python train.py --n_layer=9 --d_model=256 --n_head=4 --n_kv_head=4 --head_dim=64 --d_mlp=1024 --vocab_size=2048 --activation="tanh_gelu" --norm="layernorm" --norm_place="pre" --norm_eps=1e-06 --positions="rope" --rope_base=2510.0 --rope_fraction=0.25 --qk_norm=false --attn_scale=0.125 --bias="all" --tie_embeddings=true --parallel_block=false --init="normal" --init_std_qkv=0.0268 --init_std_o=0.00631 --init_std_up=0.0268 --init_std_down=0.00631 --init_out_by_depth=true --optimizer="muon_variant" --lr=0.00189 --lr_mult_down=1.5 --beta1=0.95 --lr_head=0.00388 --grad_clip=1.0 --warmup_steps=200 --schedule="wsd" --decay_fraction=0.612 --decay_shape="linear" --final_lr_fraction=0.0 --batch_tokens=[16384, 32768, 49152] --seq_len=256 --doc_mask=true --train_tokens=158400000 --steps=4918 --dataset="wikipedia_en"
Each number is 500 + 40 x the weight over its row's rms, rounded and kept within 0 to 999. Layers, rows and columns count from 0. Numbers have three digits each. The size before them is the row's rms in percent of the matrix's.

# layer 3 attention output (transposed), 256x256, rms 0.0965, rows 176-191, columns 192-255
109:509507544503508432526515451548580536537516455480520498529452542527587460536497507532523495488443525530427503459527474579503560468447422555501491553537430470557462479539475473433431536468513519
095:550506454502535506511513554461532508489483561402518523511490471564500471401521483496485493514464546544524450600474472497602408504485439491509478534441522482468505475496458509480505436489485443
109:441480490433474487514471499507534524491443575484499523502485471523542479611552508521524574519478492509471431502525509510454472569514497441534478536552477478453458501506531451538496468473490542
106:497544523564468498491520501467604518533482401531497503501519558635511487456537489421487514559503562509504527492477498449536468554461541432421518526558459485435520522559554535421501486480532500
105:481499424520481545536453506461546479514573519499480507501542528448462527504482522488506472524470508491481512508514544490494519499543471508528430538531602474478485565542462498493540486507555459
094:475497528482551444558490552428515466516493495448460460490569439517521544465513511540521522470542452507495516485588517496485497460514519552391525582550535467516566548486558549402465537620498437
097:567546453481454556487442523423579440550420416490505505459488473554461546572483456474516469512457424557477538485515504514539574528482483497511539457491539486498488421483553461587428486456583450
103:545453513482482545545410517567576565458414514587497474487548568603507472516452498504497571482486513441488478549541455436497508533510526458429543540489563503562485505558486490503550449497519532
100:464461501521412547492473486471469522464418542488556487462490538507478502459428548459521588444485535532536486487449501506513467529538484461573441482529518535501474453513524460496514539519505444
100:496486487560499474498504553527546523453545533495542571478525562499511557474427514464411524553492485555486452538496525479548545566523432450541544516396502491470517498531517454551468489424476540
106:485522503557494591489494484498506448524548517620531507502432475491508556499503543501517463406517492459521492396453520481547471439455505482499540516499431539500508493540456514513509538528555523
101:539528498485526511534451441489481491476449445445563591530520463604460530432538443484460451477505545420460494470531486486500467438502497496502521592551515442512467560443526548518511488471430496
099:589533538491450445480508505455460448484516515464465517498537458518483546519479462537443471544584507515499486493515498468471525506467543464593451528496574479462501537517484479509455479471528562
099:498514517485513515487430549532469561633482476477432558527479455510555487480466459522451511567441470489536545546548521476524508562490479556562541434432500475488498528506534505551524498440559510
108:527462570463543553526490478500541468487456517426419530480485446547490475510535469467500524530499452556522568492496452529535509506545549469434539455514509562465504479438553541461515454467463524
099:533441489401476424492499507463526452451562544498524496460435471433491486505552504556463410546464496518422494509543538523523537517540567531573478453562541504490493473485550459465479499548515465
# layer 3 attention value, 256x256, rms 0.106, rows 177-191, columns 192-255
100:495487457461469498442585499525489547525515461478417471495513512477534520518500530494536465453532485504449539447489502514489530429547478528569484516414432495483505517511465518516589533539514518
109:457526474494523492505537511524489469592488452488518517526512499509439478516480455485431509513474529488457545532488442516510483481586539554493569493518570508525527469454475477473500496551520513
104:496491517419508552417519492481511473565453590384456534437510540400446464504443595548562457494518474482491496562549477572463460461482549466534486498530492555563504506490493600540535526554495446
100:479457470486583376486455503547480488539572459454469562453506419522578524535524485570510539541531503511587462557571496523521532462460492540426562455481447522466497503392477469438436467510505495
098:409452535479530504457440426520422516510541526482516493455531540557556462459461483546568497396482564482458487481527414502523501530498487536530484476503518504538514478562534479463537540437495515
097:489543517520557428470496441509472577448553520448450519544456586480484489475532521428454473473510538525512447460479509454529541420521485467516508536537497475514526476530519530533503485515486509
104:509507496492438522469505534485441424617539488490495562565543521466479550503501552505514515511428504507473475514475391546463502495537486470489537488532557566431529415498472522524504477570494560
102:574517495536496429496520566520474527578530526500505444576499535491406467541552498461467494555491577461486537469511525472425504532496477444458544557455440505468486579477544521467485477533566501
110:479469501489436403480536515506438474561532526495442408547489519446477440419577515497524485484566483477520481500481498422519511508500485395463481457492457527460470482487503604449522523526505503
110:532507519407535533529494487499467542498428507463480453511554484525485534557488511497523507504489491568533510538538463526513496417460482532544436483570502545526558551536502518492489486564440476
109:544545520486509501482492498548399568525467501585441572523483481425447496569467564467476472521570514483459517536484471554457533480455521468538514506479506524495567499457494462510523530423471484
100:435561520431518503465508497490561582497497472510530483543486443443444481462457597484542491508494515462504479538512523496467536499418476479496422473581466469553535515497519530493528502498473426
097:543572563438519473489492529511510462464558530429528581451512578474598560461465567450485510531545510458490503609469477506510459476550532504504526481526533473481507504550513506469567482587516472
112:522551511536555529473467478515370489525478532547521493590573464432540516442503546496484506514447573537470528463516611519493507454491490474524386511494553535539562525554543501505435511511553461
099:506466497558473488537526505570521451532486447516547500505481526555589510471449481478530544491532497533503489515499502562463486479474440493414509521497449461485518554485557495486497520551490492
# layer 3 attention query, 256x256, rms 0.0986, rows 192-226, columns 192-255
075:493552479529480455428539509504508586481509478473496465463505513506583479510475552501527501541517462463489559496459479542537508476446499515472502505449462534457451371486467510471549534500561556
083:512473476482468572510463490485472509546484537546512580463454462458502534491502470568443452517430480528532428520486549472417521586536502466562435445478542508568562609505440592499521503547506457
069:544472444492479463422473509495566466423510467592510530539520457555501456445488516449514464408474513470486531475454431490547457465513489532497541516481470477436495476514484491508443423565536514
084:503446537570511503450553493526500541506436448376507463473527519556512473527472516419551513447518518535550523543498516469528513445448538484496481551573466542485451388511542490538580522437564600
093:488529591550499501516395462497551498500485447466503492469534533450515418507451520427563500536547554556511560447394555535555497496438519567553526422456464474485422476498560584559482503512436530
105:520430488478506525523570477493507479603443461505422556496464485475513448499455517439420498434453465468557435508519491477519518556503521548508449500520513492534521506539463536505544491529532489
104:498500545496504585514508566516478460396514558539466437552438499548555475569528490538514454539575513565535467454498424499531550436524445404502555402462447490497522502527560484484502475500511482
100:547509531511534481546435544488577540487464528493494521566525473530467475520522569461432482508510528442512518489537405535518422503534512476496483537540405530548497470489511517462480501530467514
120:475503488477496422515550500515475497474507442427485447486518407486557435554541514451574551560601531435536576532518465551548505463453466511471520540503493457495460380523552427498454561524506497
073:473487508507549504476488452516535517541542422451545474551470530504550433481537500541559538468544492473459561391507472490548463454504528463465492498481462506474469414492450454480559577491497558
083:487485491510514481449534507466547492470522489487484441534498485500592463500500517483528511490547483488564638545525456496585510402460497476467550485511507462458465405490513500498505548467489533
076:475539515564482515542457485455509448495501452582560555398489544483482540531461509473473535526442462545534525391448510598455523522481498520535493539494503501542411536523515502524452515565560489
087:440508525489511469476504549430586493562504468516486531495479487447524456567545477499458537491401448481521456458489503578524507516516518533463525546510449493437490506473473447380477466539546494
099:417475474533535460484546582501527434447489533461562487569514422504531474575548533468546494481510407502540534482558471509480488465437456491447551583527508497486389439506488543480553519488564493
105:522520443455434460577478462545533469556446504553562515454507422520514529539449515482485518507533523517443472465488510495511470520530471506531464497518485509494562473542484465486465511490467513
099:560426530491555414488475491502510405518524397512492502517515577484474513516505481505511503494525424490486419522528379470578532542421494506509543536456487522466502491500479550528497490486536468
109:446452524488456538494496523428481548472561520481513551542517497492409444492473470554538481468510510530555454523477477450548480448484517511486508460530526615503467470448470505506454409497471466
107:514443504519589499519456506489429536513532499525426484485504531571509447455527537451575550467491488496497499527511497441523434534452459514534478417508477431463569530472496476526500497509522495
108:486484613514451449431461490539439483499540486530434494510544478524498474513488509507556410549521468509531509521497403548453436405479524479446439467497481486555482460529502497506487514517509526
107:485487448497488540538486480470596485472475440553475437512515536509431496499479485433532535538501402540511540527482456454475569514536519518514472545416493517527522512489461524516468478459498561
105:408515591571628567487444465440538500522506522530560531503524538472500505482445494505404504438471559511459541448467503515512473455499513558524480519520513516475552518457491528467493499511550514
107:493521529494551516490479464537474475524502479494553555479459470470504487510510493473478503425478504501459534560584507450468474549506482475440508519605485472557518494589500446590502473524480510
102:484575567476436458440462461500516456440503484496481543469489449486474540475511540478496522524534459488531456514453460521554487486510527483529500451495482544537476525595515482525479457490497554
106:474550458584556483483466520519434486512508405468497467531498479496489575499506524553493469537463476489436455499499482541479489452561551515592486471492470476485553563508536508488503527502530467
102:520518421465527563454557524467520559530493502513511497587512502451504573630452494439545502467579444500472516510537520490473562532473434451430475502514544507544506528507542509502585479445474478
107:463506490523517442511459569530521466486448518506440486441542522585506482486520492460536578466548533514535484458536551512487492507559477490456484488508483435530512489489439538417454431458519522
107:492529528480506492486511503480561478550451462576535494477463467488471506587513506546494491506536502464485564503530484489455487525395531521552466406545422521478505569529464493474508476607541541
105:485561446453513450483581463503474506470511495443584506496534528494487481484481557515504546483477445540450493491519512549529488458589458480503477540517475442406516470526490490504513529601490526
099:498549512483494486468480483568488543490469491487542561515468525477489434524521486538514554579485463427487418448489432518471541512491425515482462501508473513477451462587451486522474510563488470
105:469518474525487519502435530467453512473543466463502574508489549493556462522469486502519533488497527546566541522549531526527456514570399489548539511499517432444547557524512433484473548500558565
105:544536455542468540533492478482463525534553564446552422547443487515484511477436554514494445464427432514527419497479511482504493502553508503486510499473506475492519493552480512523555552516488582
100:438459485532515500465465519499536489496522442571549493512442522498508531542483498511477467499544448446471528468575508479527527523540487492501497443509474473448459532507451411494589517485488522
103:525541549491500488482504554513466515444508502485530486518554482504548445446513527383429493544475544437498476475450505430511512568550594451430600550496561531426466444518506554558525458468445450
101:536527498500463485492558525480508450520529477506433462481551533535516456527522544553451545533497496464505434537544580471486450423447512506512557450522513469579481502440554449537419462434515450
106:447524485567561501490514467534505563489499542492471451539541515574446550509481499496489474568536526430447468521490502501514489560545541508561529476459490504537478546582539524514430471524485429
# layer 3 attention key, 256x256, rms 0.0992, rows 192-225, columns 192-255
090:513512571508431480512469535435606511533463542532529524484543583496516555475461494519472514520501498506471413474518525497497453517542500495502513464532542488502527501438518518510467489542508432
092:515488460533531419456537442472506496432457516519481480538452574481477500542446476515491507494497511566559438450551568471504504514569515499467549417554468502479629510477482479492403472432557526
083:538555448427599447519458505453453488524488516608484455483443479477554504416476478531544525381464484469526454546431555622480483493535480551543430512449516527442434497480557483492472499500532445
093:477481547463482485485489518618538509532537452526563472518431534510487489512494487497540514554468473490516497516502422541456546510518512405457558553399466517572353514536513561512480560587413514
101:445503528548485522478506478441537507484470543502446502528537531466470475538451464487555532488518424516501431553475565582528507466553498508545515505533527460550505429508476532449572493515560501
117:433500501529471468518459441571484487519540485588524516505505432540500548497490502460569500463475502533481499497505469495512531546437440484460477466552518468494440478501506480509506543447476486
103:508587503539501513479493514482551486538461508443417554469517536461500460512487529529547472467531567469508439572475508535498551458509532547492446507516491413431569478506575503548511574485511507
096:505505493528526438466553498524541491492452585480484464510495457496418511512477466431454518491476553507435397525512553485507542546480496549456654507499442509519533542510529384505504484497500417
092:480449464459514563572542481538464501504566515504535549440452435488552534480510442491539526467440466526536460513489473557496592485503451478538405446441516556568488444530442519569519456458471548
077:486435563518451524475498523525490524501465470487490488462587493541461443499517493496496562515458514512526484527528515459578502557566554471512532505430505588527540456512482504439420446564551487
092:484451514532491475469545496518427484530508456552498567486493502509571514510575550518588465411526463536485523511411474572483523495487468511491527487504455521606490451530510608496465564498509468
088:491456485531520455438525498514541514472543456452435414514446607578516513487486464500491476458513556456493558536545521509458456465549524512472470507487494478463513513419610439504451509483516495
095:498548508453455477544484477510511484555554554509531496453468518538518568453511476542521493481502512510490527486525501529500428537499451513485506513540498548518541533530470464532488461500520499
100:515493470580463483426477569450418472552458535558506554510533547421527533505470403463528509487506515529502496518463527522513457565464497461575515420538488447448464434420525392486510550522516469
108:472512626474508545442431527546492478365481512553529504363449417411567485455517509480530483459451506539475469499499562505501523550494482513513533538490525434582489478595489486527562535471449528
093:475459506549504544489487482455517475527419478558513427482525473498448480488514533533457516514547466500555536511510512545504481496449492444493431433518457472461503549486541517519482574440478520
102:570506427513522430582508573518484473405415539546531435489515435546527463514497564535502457506517452580471497499528495513538498453521518488582475500445502481457458413483479507481532579529464525
103:496499553544500518447526483461449529486464488466581515534540493451459560480521506602465507449491515449512505471483512458541504500519482475458509432509523494504521468543567559400540495491531506
100:522521475454551506534492450458553506533394557466503460498522466451471568462483506500549553564500497519468536539528517446406480465571533520473471481519527473510474468496501532573522543474509438
106:479487497528512487541506577549433468534580497489469476514550520525550496538614491600475530446450509539475476571475420532586462483562518494457481456524552461488531537471469489531571565487457484
103:500555387506476503481506561583474443512505514429481505443397469566510477478531484506575434519550488437414442463477536497552448562536540499490493548473488483487521429498487507470503478526511488
104:543484582587535485482505514466416482593498490504508519530444499446476493523486501559411470472528501473481582461539521521486498453488479524463485515503525505462530437377454482430573487505545500
106:515518574484485504572500492508433525489455603511423547538465638551469450516540474481496489515516494503534552525550408506463552554462482553420554544576541467456505492464538462490519525495439495
104:514449555452477550489532575505517583476487464500423482502472521439466498437452499490513466490496474500524476473497412527494527526463446511483482508464529491487462496483466482473548488558523499
100:506487526558492384549564483506437467462523502472502520542424575431536504531555521543500496479456500484513513500509480485488559466529508442512449521454429497557449490513458502504465449454522569
103:422422465544520494456466545439536511497537422557525527498511508438454555531471482462483547449480496546530521513452517596577543471534449525558539628402492475391433486479546509512538515426431457
107:461532504571424504468511443529481507464535535451576475503491570507566533514504482517519495564472507507544517540575492555559443538508554543553515475458484491464481477499490498443507449375456576
100:474400463445483542519446476520469475510565535511505532499532476520473538519523495496512426554535555453487512497493553529472533533486495534527480504542528437417511484410450483554520503463526456
093:449490427590554493436506468574462443541510532513501502440538525521573483510621544522523496434508511554435530510537503504443464566540501522513465488536446540480486383493535491531474442502555534
104:485490440494552520505544518577520448500508508528486474504432473476494439549495414475547487532489524513450530501460416521506441484439517518490461503494489551489393522471512513496452506453479533
102:473504512483454491475507550466565495518532600499459520441489547526542517518574464485544524485455515433530540462486478549507502539476463473438463516488486544501468500549518508506490417536475498
105:517498486516489498509543515527469495496449466459446570496549447510546490489584539457483505492467491553493592511411486566503524517451566469506484523467525423506538483504484532475549462557482504
104:514444453555474437535481518480529426499526556517498503531542436400532385417483477552493480409483416546466432449547489535488528529515435501454448521498494546509526516485467541482554504477476463
101:510430521542538524596575514486581481527523501534547547564437538421490567585499481480552505456457543454473616506475480526544524523497540516492503522492510509527544523453560515498568513533389509